Part of a small language model's weights: no biases in attention or MLP, a variant of Adam for these matrices.
Each number is 500 + 40 x the weight over its row's rms, rounded and kept within 0 to 999. Layers, rows and columns count from 0. Numbers have three digits each. The size before them is the row's rms in percent of the matrix's.

# v: layer 3 attention value, 128x128, rms 0.0628, rows 36-95, columns 0-63
# o: layer 3 attention output (transposed), 128x128, rms 0.0575, rows 36-95, columns 0-63
# q: layer 3 attention query, 128x128, rms 0.0846, rows 64-103, columns 0-63
# k: layer 3 attention key, 128x128, rms 0.0852, rows 64-103, columns 0-63
v36 107:481484541459485527601585545493477466527545499532503510435564501461437507505503569505500456523559524534486444485475414497461469466521481523575479430475518427502472494472502579566588518474493408
o36 103:525452461447443486509455473465521484506502492440516484588497490468556517479442552520494498492541473529466426471533455479564553552504554504462513526480555523505497546501458506494486493440552484
v37 094:469519508460464549569541552487430509533577559578517550494519546516484485471498538488527508497553533494476515493543457468466438474523558505464468474431532476467501548490455466568479475539429441
o37 096:541507547478497462493417500514533519529480503486450409534505427514483500522423445446507514496489474593441468481497532490532504532487491487527486598437512493515530442533471495513550475487533512
v38 096:461551494430530498486508463495553534566584542547535459592525548445415464490528487480468498533467455498500545461428538468512576481492498450504538571444507484552509478505509556503583444450550422
o38 094:515524489540576510488530437508461525535497539534480504431446502494495463520585476420539490450450534479498500528516525462500487544548519535542519551578485436551470488481412500511422530518505518
v39 103:524476538471493419540517523479538465451507484502487484438501474510473506498465472479545438504542456504539481536484472520488490517498544500524548447478598510463519521601389489567497525518463500
o39 096:516430482490483514550458559469478505502513519497553495531503518492542516548434580520514515513546469508456522558568524535562430508527514529474491564435461553487509509513610566551519525442539501
v40 102:527504489530476471413560503515490527513451493492508530508558544490515488549456441533431489467560485509460532536436469571561514458535480454491494463498413466554423554507522521530540467509536472
o40 096:460495572481489438514453504524488561578539474488545529493494467517533509550492514551480442526524525495516429470557493414475478537529553533483489531542541597531535597501508551489493507444477453
v41 098:555487412526540456415428493518479487483515442488468513551490531565453481526477503469561542433527519454520537539471583434485527519471444560587454529516455516532558519463499531485470502541594531
o41 097:495531547515515578500540445507519559503492559533451518490549483523487501519551424419497482574468500501558555467467489516490500538459498447440555502562453487520449515471471466531469496530438540
v42 110:503610427533489490497533467551492517455414528458540489494397513421566503512492527502471559486522535510488503544474501495511515499491496422431540479521521512545568521535518532477518532549537443
o42 107:455507459547521556480459545451450516508500495539504510458509508515508532564560514452492468475499531516454520483509489425461553483449501521527471479451512499452470468496522555456544526559482542
v43 100:522453509546501446514500522493571471552509545445541562512472530467458452478474509463560452512473562535439471531512531431488542542460593432513437549515498489465540495560501522510526494477516465
o43 099:513455457445522480490494409592508453483505513462437472562535545499527520457494532478522508447446497500596486514559545491538501488507471526495420558578504505521486418549498499573515526511479563
v44 102:550418492497460450415496469512542550491510550529542512455468488448524522487447431474535498453504526489464474448439492519489471541506477469561449477599456522537452468410513526561514483523500495
o44 105:458497443447480420517585443484534476487550466414484499486522533482510529444535468477494541499528503461541527476577485553476541528513537510458492487540518509531516535571471495497536541483483533
v45 100:462435520484512557451447438478512466487478449518622505482491567465512511512552573504475527476420510443516522502447479555452511551546544386478506558554487453536496482500573441508558539480500510
o45 102:421546450570495456514509518516511488451489541490407459464481545501484504506532467546529480486531599465492550511483499457540546474497467482559562423471497489566497470561497554486448536579474501
v46 099:574492509476548496553476563520517549473511499443430494464507517464538517474532502464462474497530482529471466472489442545499566465468508529434535466398507525468570489454545474487418539491408517
o46 100:561539429433526497453488515424438483486525465530591535561483532550482518528494444506513481433573502505488509456486517557515443457528494487462483444487527483433488438513514447534544420474582430
v47 105:476521485581536417545532529452528523483475499529477461516569486544524528533481584460499528467496525545412551501505536512504489510499464569494462485505515533444482443504505537507465563463469479
o47 102:511485579505486496454477606513509496533441526513576491487451553537510467480463512483490453535466482515498500450518557514481448484537545449516507468457471503492507544506523443601491482545486530
v48 097:498557492457572415512458520497545548605527438527515480514438561473518553530449516447548540455473487481475506460467499519495512522479455469530455518453497603514459514516537492427533485510540507
o48 094:487541465568527488509544477468445514431527588558541497440502517506516430533549500488450499502476527479578603452501555531526471503503568523468534496586463518533452471524442548517464584490486479
v49 104:567508450523506561477537568489480485515498458484508480483608489601446512539390416528511614462529506538501483484564446459485471446511506531530436487483468457505460501566463492479513480527465521
o49 103:522510510473501467521477509458508519519517453479492467512504510489592507458445572551401502545521427494542464463496487500468473460549525524524478481442583489529536538537518481472538542473522465
v50 108:580557457523491567457560487505592517489543464507475492525565487447534504493505445566547518531494509511404495510482469505464460486487521502416557470487493499534444459531454518466491557555551460
o50 103:466486424440508528484498481411464505490482468503538515515457520511523449437535538432490468542490486515440543419475496540561552505537527473602497516529542538424470561479580488474519515507533453
v51 111:533521507510472507438514566512458545445446487456492498562497471410465473516461481489446496552557489477478581480433479497644550534459547572511481462530477397573496456484522558542465526507524545
o51 113:503474509464514501501578438554492499555527458423470520492513516545622502520531592551474487473544515483491447483574464508450455518502407485504544525569465528463461552527443514492526391463482453
v52 110:468453488422513490534578472537552493606438489507497505436464450494529539496475491554518490559588534516471456441579522512512498491537526534503501451507489462441448506492457517548523557494473449
o52 104:519456568520418453545444549474502520496520419431572494596518497501497511475421524495448451515505459547509465501545487487504541493477517534457425486480509570526470529486533509541501486442566477
v53 101:495505467561477450431460480530559501503495501440547457559511484489497571480507570553460527541518442532488484576543457461453563485490521503549489477546539589446430485580532542463484501471446530
o53 100:484518530528472514467557568489498436549419501508541541455501506497556472519491583579497471518518425497505508551571526495489460462536479513452481478408532482499523521514544471563504534564558512
v54 104:515535524527518426546561507536480501514439483524476487465457496529485468519475440465476509442609534496548583555534444471531535477493439485490501539450560486418569504522447540468497552500524485
o54 103:489446516523502544540415572548503577498526536514480470457504507491502571551524450456459518427434413519500422449441574479471450512558486527525479495412517442492486468480508480520517467482521585
v55 096:455442452518502414522519472453523493463482519440535536505511513537612483482467504557434467517473446502461495486490497562513493497533526398502464426547442482473457428508487468491536464519449471
o55 097:573517519518530515469506466474516455559493487463446479466501489497467500483478455566544503481480591463504474512515498503439484472547545560553555456490433418502541547488484539524550518541536543
v56 104:508541492471516482449514536513504480488464443486582546413512464507482547534519513524477496477552575518477439496552368529421501505501475501413509445492517440482504557551527483493527541446483512
o56 107:448500540494449477552426564477521510497495476470405462573476450484515526523454530581511503465547524522496440480501492422535546470517478565483473514483498514509520473588515451503455501447506435
v57 106:503535529494532473431570543497511533568476446457525498549578475539539515491451486545561509491472445539599530498538501548552566541494512466466600565470492526526454471511468420523495578476457504
o57 108:475535440575570475479486447491474524486526529472529389447448503532508490455518538503493552513508473446554509493443516494497472483551510505549452400509530512484569508546541502505449364526504464
v58 091:473552506529482483550455500479473544551536444591549464596494523503475502493498532416495506550455412498511469469484527529518456481477472449535543514513494575442539531523465543483547529475457465
o58 092:524493534536496492479521523573474487522504564540499522437468531532443422542505518518552508491535500473533514507435489478499432508440533458454530585530411494512510524473518516565507549455552516
v59 097:585496516538507579602556507504549470485502480512529504528568477472486517480541511519468462447464548558562545486562523471530450455489580490525472522536477480446551496519531519544457481430542548
o59 099:506486495454519431446491591489501424519486478488532492527496499497492534472563511515489555558461514468458460543477503613496507462508503460510491464422574518523540470487488467489474512569515518
v60 101:464575462476531543447478526559482526466443439477473475521431506459520475486474456538442496517504537454486517473515553455504560537484522558481559552463516546481503446449533441469514493501586492
o60 104:498522501557542564459545525493451489487491511553539498483451512495534480483598482440425459502441590530478546468466548481466477453476480493465530481534440410486502489474488488558489532556535521
v61 106:469415452458496504442465507445577427581508487500505502494551549473437533554514493538521600521495512537417492542557478414433493487487516510573507479468428473557498464487513516561548555468513559
o61 102:480497507553502534495524484490488458514456517466523522509483525496557376514504531492550417557455534495545524485566516566537528497540480477517436439491582545521458529501530394515436515467529513
v62 106:525440475445494548550490504486546429441538440443461479488568463491437510510559460450485562464551508442430446527491455526467452496509470429564492461503482465520501471499450539481489580466535485
o62 103:540479481424487538566486480438515553508508489499470516480479516498514468402555512608486466537473466502509471486516478554529564558568557511491491530523498420496396556514554528527495519456551523
v63 101:519501467480515468543550503446474510506439486456433469465449512499479498503499478480491437490435472484519588492457523425527551483523556476543418481514520516546481508395452513479542564475499448
o63 100:551497476492483507451538467531533446469499429445496541507473552414588565496503453509462510520500455492481511506556536519396460513565593541480435479572508455494441534457539506565542509494514525
q64 073:475431476440448544477527558514487523430465483478497487515467447479533589551502464460543534468455491533492458459481491556490546512549478464563480512531563503490489564540523495471524490498499535
k64 083:528486479503457490517516462503520496581469498415539489537543493572489487503477584484439478473541499521587465509471475557570511493583544473488519449476491515494510547444479490508496526499528400
q65 087:510499437483519510510525499510546546500505494380456461507504467499449519575558472496532455449503520493540415531530424481460527460503498495547488505492562523497518531506472453438472466580535518
k65 071:420422570505559457537571533516523511503493510493498593526497446506511516540554433497429488582556555533515523568493541546519482481562456521510494444507449591497464514540454504482477481502479490
q66 097:492504507515484486434534522530539478488507516558553585467493495487502488509491526525442444565473484445470593526533547447534489484504482530484536481454395422504513502427519564489506520489488479
k66 077:522526531457492529464493449459484537582499611598545516485398474546498527419520553513564502480486496432512505482481504556486492507430539467532504489493542484482577473556529507530525503485484503
q67 074:471506577472500468426454501538470505427581506539490541399488521493496462423482441553469544510491512521430515535529542494464511513405491499509431492457481573500529437545508526513460414531424505
k67 092:567483478510470505539498478487442547510459449443559455527507522473498513469459584435531503457483460405517474473512467434524559519466481502507404472482525513500580445499525469471458507465575517
q68 075:479479568520496498441467507567510454576474546545493449495546475512517523440513509478470474504462501501507471531573517517461526547456499531459495519513475547553491527572502520464578456570450549
k68 067:593471497472438481528497456490472502494477405475555449573536500565456431447504513527502508449488523473488501517521523518539547504485473464519488481514455437521547504483452510512439474502476537
q69 088:551469583528524517495443516530490480456494484476485432556561501488461477564568420528474475507541451509508421495550564510527510515507451510524493527528506536521484494479529453511562474551515549
k69 088:492474490541566476502513562492522550480508532580449496507487490453520558488513425493537492484486479528512538539510460481368496436469533544496582492481514530512392535524496507531498484505514503
q70 084:508426486429514489490526534581505532545484504560495462511439431590573503452472522497458534510540495505420491514483521508535445547580483445510509563498471489519524527454469575534462520466474456
k70 087:558484502512499493526500459466510499507483465490521460544531486559485499516501576427470516501457547482525422588535488521496472537523493477473458419489528509446611525504456425477454490457514425
q71 074:497465541562507496561480485518521516491525409489487422491548524466487505502531428472498521487537507509617486513485510519502535585489503495459448465506472502503491508557571477487503431458424515
k71 075:548414561548545475488441474524532536533550485546434529549528482473478469478524528477530495513530562480558483499551525469442516447516507538529493492493495491546425506474528512517439511463529432
q72 086:432508439517463525499570556481500447506515517481458494497480553423401475470523539493550523525519506483529464481477529573479472519445559463506460448544486418497452493544536483443438417482498507
k72 075:504450488526590531458532542504499527525496496471507570439487523472551436516531464487439527539453543549499492513484503541524565467460514454474527423509489425580495525460501571436528500473575444
q73 085:478435502512566540456508477494585537525577522479446465500460488506473504548414529462555586539509498497574500520432438482446604504489483479484514488523551538450502526489478541518503510494420490
k73 097:516481447520486520544502491536521508373488503503489535426490432549517479497460526571512456531542559556423550547442486556557484474546528533545521474454493457516453551467448487496558536450460520
q74 081:509459489519518537532550459601538531496577489501490449542464460564569566505549500506524475486484489546548455533487512462551558560538485504546497526487535480510492483496566542504506477560449525
k74 096:436468510589494454507472486475544498479534498551483534480554435453486458521485432528485483501582546498568516568483481475463490441564500522449541439483543536502485527466489500498468537496480457
q75 107:585552540455488523488506459499513499468510506566590560474543469532591454416482529554465469461541460507429517522465477511530442532459473529483464465466478437498484482444429561511504478493544454
k75 085:446485473487469570522514461483511495519487511540502399493493441518517509441451507507490474494574477450534498540537514532524555542480495461548419498516461512483529453499517518516603483485491504
q76 102:525520553459527429511483467550570509478517500566444518491487431524512487521441517537504468448515512544448534449501478443533478556477487531468493488482499480512484523513422556564468526547494480
k76 089:484502508528540498533528529504501545509481574587461477458569455513513510472468437546471477453574523551538462582567519457538406511505567489501458502496517476586489550513477469488538493426460435
q77 087:528506533448526495500379479476501533559493545467425428494563452466539529451445474445510482435530487482491438468542528439482506466455450447477517537548490532535516423515445443533479534553551492
k77 096:505465560507511464477446498525516545558512536497469511480438479494484540448429567492529446512493428489489587426523520453523538517464422560569540522574535532482452463478523492588482520575503514
q78 089:569546509529448488529520503460473462481463496565519559497520536465516495442495497463465505493474516406499495507530478491517462432445581537481485432482546498514488484479563444487447534522598525
k78 094:510530427465558583467563495515526463432516521470551510549522516503595468465513448544475535466456453571422412512464530542543520510484510499595480497486430434534430508467528516472576528516498454
q79 106:453535540526500419472472560556468493504493484468438453505474493433426471541459424449564494499493521463494493503489518494545503496533489459547504490497483542501491513612463483517428523473453533
k79 104:519572561480558487476548528530515479478560535507511604541548460440523496523484522510500508493479553551485537448510499479485498500546504498495579514494493520524435539466421461485451544551606509
q80 120:526495579506512459486476482538556599498510528519418408479487443471555550527512517470522439477507521552455476496505482452487492593574498523511519506496488566483544528539454490570494454506501520
k80 096:505491533525521532498484495475506544486507590467443476488419441494501496508486508457531417516524583447550501498593508478519463502552555533513512538541563578525536453506518510544532494502545536
q81 088:534566529480415491471505500429467421458498491532569499494535515431501454442467480498486524437493459424495482458472491538561442438430553451523422489488483503457494488538505454517530551517581501
k81 113:512559511520475505480541526510531402496496518510562523465505537454585491472490466522495518511476490493475496399463540505553486471451485483549472527533453436511453406516554560521517537525591565
q82 087:536400586464466532469526541446523439521539507502512526532485484539499499502479460527436462527523509530468511502443493525586458532544484423577437511499484500517505545520490583538497519460491478
k82 108:561458471516492523527509525496549474447480486534454464497628565476443503484527484482482469459526563542485415572521507490517471511492445496466477440473495549493544546516495455463479505439356415
q83 116:485535568439504441510494469534482549510488450535538516493516449483546499544444559485449468450550519509512533438553505491472406510521549511461525509493533531459553512486407463569491467461535507
k83 103:485534518538502427501517511490475514541514577517504456582471544495436489487479534520466515480486467447543558493549517522491454463473446499524467508541583498558427473549512467537487487458588563
q84 085:437516449560508423510535577504539540458484505522445516460503472525407484514563506531545472545481536566485519556569546438502432572506489535524507453502550452495508510550495495552461506545377538
k84 100:527437459475488587577524531462550509439518477503409513488506418507456503486483509529539469523477546493472481479576500434487450507492505520508489511538539503551478481499490613432543538536453560
q85 100:510590490487519467491501492538444463476456540503437494438429545481478505497474416464530507486466554461504475429481560511498513452482501565488487516478590554520449453532536419499452571509586517
k85 087:491475521425578478433445534520546559556519526426494551502404476469503528527516505502535487512450531538496513465524457537473525499489492492587627550479539460509450509500472475525475521525511586
q86 102:494481542486454494450510539463477404526469440482532487508550525482447471504458565467474478500529454475545526493440529545557463486493483445525519431510434491473428520583494453537540529465502445
k86 097:467535471525515425493526512525523515485488475615508543522562527511497517517462533505483484462495475536500484553501537512501423491509448515461507501465491409603378506520450460469463496447419501
q87 105:439412485549484571535517468502501484542458498511538433532514493491501526512522508496462530549526459535524454558451442574500533534528498508523523442489440503481459575540512563462578472515413475
k87 103:539485488520446533486559508486500466446498481595452456488581520511499486489487455474462515490554469506470471555473543493557432526500520459510470539487486496528518462485520534510494481429418380
q88 084:499588552524484443502491614513492537463551441525513544505537500515459491462536524474527485522476490528508598485535469465540524500558539537482523554502512469532443499510506512579456498517572533
k88 089:557470570468589427553430538505515520551503501481535509525507414475509526486528589555526446483470535511494543455508488434471507514538522542445505512471525471579502539517501525487464524596632591
q89 103:491498531485485412450535461490505489497534480531512504577566554505443491447462513466522520464518484413517463531467519490573490568497496496528476441516452445499548436578440584439477526503492477
k89 098:493555507520433540566512423450495479486465444505546483528564546523501478495524566501490515506553450457531511494457445507420566520457506485452477501533497498442513529553486494487536534537532495
q90 103:589505557475466440545568532443577524482477426503533495449454451484463520460498480507489407529510550511473489477506521508481440446546528471475488526418493531486530524529510466462406552521575555
k90 106:507463577554519531493516555486472490452515590482500541547460460405528459496496419513547515445421549546491490497495449511483495456514519485519509472509497432577404534512494491462479526530573538
q91 092:444463476493502443438471544531536503538473455497485457570550491575401462540469550452504520549499532516484583475423569517539476503584481518451510522499511415516476545573496549545452523501439527
k91 097:532458526529498522564479525530449514464490464556472488546569441551438465467506519528562503443476519483591456517504492481508489465479487534453489556494558455564505509456418515494484430453469461
q92 100:480502524487435478477510537513462477450490421443522535552545460474511443547454492470498491513469514478474534470408561547590466424497519440468483485494452451508515496477493551544447482489506547
k92 109:496480558564559423509542541544504492567493437564475515476609525530504454489477505487497517463488469457508477507500543454446394450517444504431481494441541479511504559458440477553518412453517442
q93 094:587443540379513475566431427428575513465524514422503536472475529528514510463465525512469517483482466477503443510486463498546524510453482484508504443551460485487452518531485522449454507515512452
k93 102:509523510524436479430528481467553481385511536474503503506543497465544494503421521474522529494525487555435492494430489532525566479501487511506505441530449518462470461545546543510470542545394423
q94 090:624489586500468527503492530425522517485543493504574531495454430493496519496463432506497459568453513555487539510553502446511499452526604458529434520469455573468505514476516498465478523551543479
k94 091:525506548498547537474539547497530494463553534456562569489463451469500478504453502507456522485488593533416566517568476419533480449474548467447502468499461537506500513516591494513491509511567459
q95 092:471455483401554566495460492516535512567551533463460486538493466494564553575479487515485514465476508505535511498498449484517557563540416416488514552590480548512509470460501518566526441475414471
k95 094:452481503468473489474408490494505507469458484482493479487539558553439527462437495465494468536564484455505523494483563473537510504455434487476495506540525554432571422535562505511461514453388553
v64 083:480525499560489562540518488498477432433507479426461551487508454445561519492525533481513515544455511466575524447490503495458370489506524497511488467498541502601484449472586479470543449457453455
o64 080:481530458473485577558453475407494485570498468478500480492559551517454513512471548532539480451514550442491485536550490454471520559395518501511482455480487460485527450496519513493485535536560527
v65 099:480541458469544561436473457477524490497456503477525490408459489413418500479490497471455484526505486515520509461449397522460550542447462549429363516511506525492606538491551559534544528522512453
o65 096:475516550502472464516524530476423471500460454567527547499515525450536474567536448444562523517480485543483487562481505447479377412588499507515646534567490495484479453533475442520490485462520514
v66 088:476527543555455528437457532525517515522549497606486478515510495526439495453514484447550496582444532514495464419519572503437447537415550540529462547488490463543528431503557505436503459523515540
o66 089:508438504435525500560507466442513464506464535483563504543473545508518564498449530501478486478525564539493476459505497448545455504399484510443483491517447537490538496426555486531514561452509425
v67 080:526506442470462394486482472508472487416537570517504479527463508535473483492539450469536520479499538551465412595500597511589500488555528533498519474515495456592479565499458510468535476548564490
o67 075:453430565554568606510513532541554500493529513459520537505538514485462454525425451476481528515487501489509555474526477472451602489489490441485471579527508536433455497500539534536558464490471491
v68 090:421428477619543485475540539534497462503529498583496428527555437574434467449474513533532502504504452491517565512478473481443520504505533541501525531509519550515534481477446490534502423464489495
o68 089:490561473447507501578531481490503445470465535423538502532457553476563554364506517487538508493496497526449455486540522458523454494484481526518449439470531531507461476517498427503512580504524506
v69 088:517528534499489468545500491516502513473472548441489521449489548519592513548572474496446515504519523514440472546487501552569479485534516512511461485476482499510430449583438439521550558464505491
o69 083:483438495520490538493486513494525494510513473474494446436552461477458409547427464542467496541495525405573512548576494473471572518453520523507501479520468517535530507492492586494516501558513471
v70 104:433534462530499500487509496519509521505511462620499476510548459476510484535529562493509492534493514448562583509553448474395508518492526494500607526459456544476565423496486496516477513506491575
o70 096:543488513503510440493535534427507494452503520458530504525397525525503580435514514547480461523550473563430429437541510522572538490535471510512446482513526551500469541495511450482440479489533388
v71 088:525529485480463440508512527529483505496487467476483540477513549496468521532576463515515461419432499527438445399528525441431527476538445499446561476474460476451536516527573504527511456515446505
o71 088:452453514455590490477429525515497579562523482516554451564483512492496546556486550451517492567522536555460512471516481548489565542529552492470481549558542532522513602418483512506514498527465542
v72 090:438532523552523604524546578491487503529556476427508505512516462458468468548521577493477459526541517493520497438576484492404449466496521469463494445489507514534558570478487539500535491531520400
o72 091:587513523417429428591452516468516503559483463477451472549504521463531506489515538487508493495515504473531532511497490520541537558445441525525561470526492502493464472494559446512383464506569539
v73 104:479514415586519501530587475515577526496444418449522447492515518478532477526559464469458471480586471475480538482530532471502522531526523522464421523492489533495550509536477503510544481481504533
o73 098:525486505521545427494476527449487518562471582476474491504501577572522487552468516450524526526398545494566526523522569496496514511489422532530489483544567540561438486457495404476464451497528514
v74 088:470536469579543532550459514504470463504484528508499471465480527490425447533463572478502492467517465514548559409459476512503451506468541548461524533466486546372629483544521518532500538492471531
o74 086:497540507490483459498494512470459470479438501437547485485509505466548526526572472515611508526471578534469428559514556471538462425531474548530479420471491518528485465500488513499515565505483529
v75 092:545551571497517637543548518531484485413534550582531516582452454513540515459525508441504560599450517550522454575533499463513500489499521469459465507564574492532458520454472468440464510482492482
o75 090:518438465486416548558553546531547459499498451457414570479541589509469552449462516509450486438551428442505548471496444465505513552398444526473513499433417527467471429497505546546512509460534512
v76 085:519479467536506469517593550548536559553522487527495538488472523485495539552515452496530485470496529467475480501490478502463475499580513444524549468444522462519404555475494511472548444553490481
o76 092:484492496535531502527473497521531564485520497504463449520522500560507515482464572518437463542486451528563589454505475551513600578549469514490553530489579481525482548482520517537491511519506490
v77 099:490432526511517600574501503465469519552478550410522517582457563531517544534407446518521555506525483596442522503493484503513506464499454512536526519523553496504412494499522511489457551439523472
o77 094:514562436511482503520462474588501504469582458498452525456566510574455466461532569529525498507516503498512510523450530518534527515514506558451518484439427497489548525578473541475572530522464534
v78 080:454550468562472503537523493474551478458490489554487452485527538532490468461559533543529495515547503515542500483518439515392514550521503473497492526481543525511470406511429480528568517537544509
o78 075:523526523521497458507558547485454467472510503485500497457446542437488490506430525480447525517402515474503450540496515523541504423406495568540499555498514525452480504482496433500449534525601465
v79 094:527472529506476400437522482510546502438538520482499484589501474503500480439447508541556518551518470477500413530445569495514516496477492480576541543480504497591452430486533453447517423464490502
o79 095:514537432491569544465440473494501492530495525493506489511479512558511470458458468518495501465490525524513493482544499475462469507435517496482412523476502442467526489535512533567546555503491516
v80 104:509522507575481621529464508468515511427516489495536461511495490509557425518523445560455461559505497513508538485496474497544503469489522480498432426610553499591524470487560489500563542511458454
o80 098:482520481478461445533494482514481496579479452512516513489523552508464543567418536513497565476473509403491513541546520467484440462483473561523553486458443524448461482456483545520453492505578575
v81 084:506483461458517495468513478522473531518431532484513502547529543534532500508440511513493555448508456577497440504507531497611480519527525406633527525504446488518407578498511461457519521469530472
o81 080:486511525578542481482536514605470515487543464503456465547468447544507464501578481523512485531473467495550551480456474501425555495595498505474528543506534504527513588522597538497505501504462519
v82 104:451546561432493537546483498546498475515505502530516506514506563537484577454470509609469520521477555601539540564484530515493509496523542443564498439548524481492475509513514480528463529393497476
o82 109:525458453536439532462485499606523506519510466530472524444486466482477420623550467429497496509445468474452473481479402459524532505464499548480501491462482558505528483508478579473568528577490437
v83 097:554494499449538448532489471466492525530493521415576554487500472556528470493458501521449474501526525460514463528531527491508530525552543475555365510508412463519523509476437507471505485475482431
o83 099:516483489504475491412519511464518503455486532547475527556514449473508508492479492549435510520492446440600536463497508530468497499458477453471522567524564475567460484508551431540474450526550476
v84 080:578556510580454503487478503520486466467526549474479479481478458439490402440448499480548438521432462485481470526465481522589519512467532495487447541528516567500495483523449534482581544563461426
o84 081:470459476512462490489531488510476430473448505503514533478535559465551491458495474554478551453494487494575532554473538475464407423495488499514524533500489470481466459517537556568510503475575582
v85 100:535421522462475496415480531516473527532479471444500439529489519443506505466496422469532527487504482493507525458445475555550507541509425466532460518572478455509427523480576539585464556569528567
o85 102:463502519493551484486536469593493495502506484525506510479468426527482481563501476462530496537508517606458483504460528439465421484591573538553582476515513470464560582532464560517510488477435542
v86 094:432465529517459430511508459459542471513486539587493456497551432538491456488515495576477535501561496503506498519489415548510524490493515530433475535517538511451464503486410483535531378449482515
o86 095:496530446545491512492522505473521445491482541498515505445515578429547485454548497483507560522468552444477485532526549505502437453494469528540463495448511479561479379499521439483510525521539461
v87 090:526470506436511405488440456475465496477502520496465491482544531519480563461458515492477526493476454529458476541460511570564501476523486490555561571451489491427479457460472454514441471520515525
o87 100:505505491519535588489496508562518505529515450565511457489500506463507415534571478523516466504548532563518471534489504498467472510558528477501465460470503449533496562580524592437605514543446485
v88 098:548463532532546444543520487508510463538575556559458514560448517529440460449484459435514515459610576500504542533516516447514479520457535524429415483508500508426524545512506540520479504527489546
o88 093:471465493461418513471504461563536459474456499501545562444505510518590510513447492480527503501435509513453504514525532447561445480437447479518468470464433475522463381490448456500481570451468461
v89 100:432521408548498588558527516555482538451492474469538496507521548544524499531550462508505520544513518569473533466530558451434467504507472535449517483576498475433443387515558581479531565541486507
o89 097:501517534432471440473513539580486464543485505524506489517456526521507551535464607471494552556479501473475476485499458457563545477530491584560551505549516536508487597447502468466496467497493515
v90 077:521493534524582467564531581531445493473551505440544547545555451437524497487482459500495524486470559541480494479493548517458449500538543503519443462474491481582519588537530497491478505458505441
o90 080:485447494467485487500507423450494503490472492497500503558493469542527545481454538539533466498579461529511576424481486501472531598575487482451534477567489478450531479496522457525384479449445509
v91 084:568476474499514530518502551502501498516522505537504507495489518445536555577488546494456475507557533479487486541489494547571459480560525466547546458447464477639481609480444479459449550522481444
o91 085:502512482557519456559456535513540537522490474491437444511526441516501438497538504563527466546487482502546572465519448532406600530556489472457552485503556500472478486524514573501515478529493483
v92 088:524460518482502477458453471454444507415510558466473524484470468534512454443459506545507507488443493485486464506500543518478466535440426570483401556557513495540459446465562534436524478483545503
o92 087:484515513451477546501505465509481468532478564547558548526567580476525532474466524487479503496570522486486486469495528458532402433438582452433466537505470495464549478530508480473508552494467490
v93 096:484538508467483540459483457545492461527437470476522430499510518502528514474439425511489531533467542560538496555470502535586536516464522468521520508569488494429499417471428538582504613490480493
o93 101:509486481567501479443537518561434454466542505515511566468479451499471482528531420461520539474465471524474490504479502454423432461560522541563513506529509497505497563587471529512559460492469535
v94 093:485455515383524375462444448463527468498573561461489506477549551504500548497508545507426520513467470467457483543446493556495462489526470460557491500430482484549491550517591503479502455489462484
o94 101:512547508508491552485421472527519508541480474578521486498514475488511374512536446565541475601526492467484472532495464498450514555528551461485520523511495487507538492517503507445546517543450447
v95 086:529470439501538534534488472548454471507500533448504472522562563441469505532482428455488520457554517527525503498559534475464526502533464430455466460537473503537558578463572482518532452482517463
o95 088:502461510489497490547429516501559506537539541544515592488545493540502442508529519449526538550465454434531515520547477460511557536450487493470497530534483511571469479495530471451556485462481489
q96 077:468518497507448513454521505495519503496480525524500512427490493519523434545507454586509520539567499520509469520496471448585528486511553419460400474490528467573495460470506529507531471462476508
k96 081:521463516483577457473521559549547517492547477507490525498538496560465488497476518443557493393505460535536463549506506546454470502497505481509552434476463471577471511479479489599490502443545440
q97 105:476481484504492517460490510550529490557466473516490489447487504476511483520444547551419453545466501537453505502544512499525543444477482463494497605488486488522525412450519505473537476522485543
k97 103:477513521464554465561498527471506491438517513473567522491480442485587493418572494510588482466537439461524467501515476559483502549420568541509446474454440476513501459501523507492485512556571496
q98 110:529502553515510476589465581519460480508522481507521478569556449443491533474531525409559504504496499478481488535514574545471448587511452491556520430553466477516430581522450531542444548512525446
k98 109:523516488506457509461491463517527618496541488553428458511505497505421488571482552443455518491502540474507512487538451473475544565622483495507560517517603503485539545527500501486511473435428498
q99 074:447498551446431465492464502511459496557505557519489549516468523547498478535398462544552492523571483505573505503522483546545559502477542473487447484503630483536447457469517527483489602434508503
k99 079:502446543516481431555517553490549582465506511540532506476534469440479493490450486454479495489555524516587514552494559527463422566481569490500485484513449526542531527522482479489459538472514434
q100 095:448524491472460467535497477442535485576494432549472503391435541491492427526504554557464554515481536500542532506519479436523512420437521491457494507455519465487552459472507444443469508497498530
k100 103:483528528422522502489512481500524413532543513520506618475487545466531497486488541520553505528499446439539506436484517531495472567415496536539470536486467440487533432516533526449503451523540507
q101 088:500471501492547458465537415507566506559443455523463483458514539549521450509506477489423485521395502502520518513487486488571557450459456476494540499504479480482578468483492454482520468529472558
k101 091:508479447455476534531470527490463452521517467491491466529480563554547501460607524602489511452494411516465467447483434539480542503429528517539432548458485507462477478536565516486475473561539559
q102 096:485480490507520528475489444447549479569515475556433564426474541566451465533482438587470477583568465453582530435512458444577552482453479508477470516455528513544532439509515484490522577466489564
k102 093:433453498551472490499522510431500402488465506477570475492494481442574477432460482589476505515523442509519503535432487582505458461418528456500523484508442450476435481452493525549515491518564492
q103 090:510458477466486512582476500452554549531457475452508500476456511498490471487587510487504520524426475480518543521457524488533556496460531461520550479519453469435589495464522501511491458586523545
k103 082:560500517495524533495493514460520513469522459520524511504567581482526441515525470522459493541498518500497443445510462460497560509470444478504435561490533479501576417537516525485479519495538492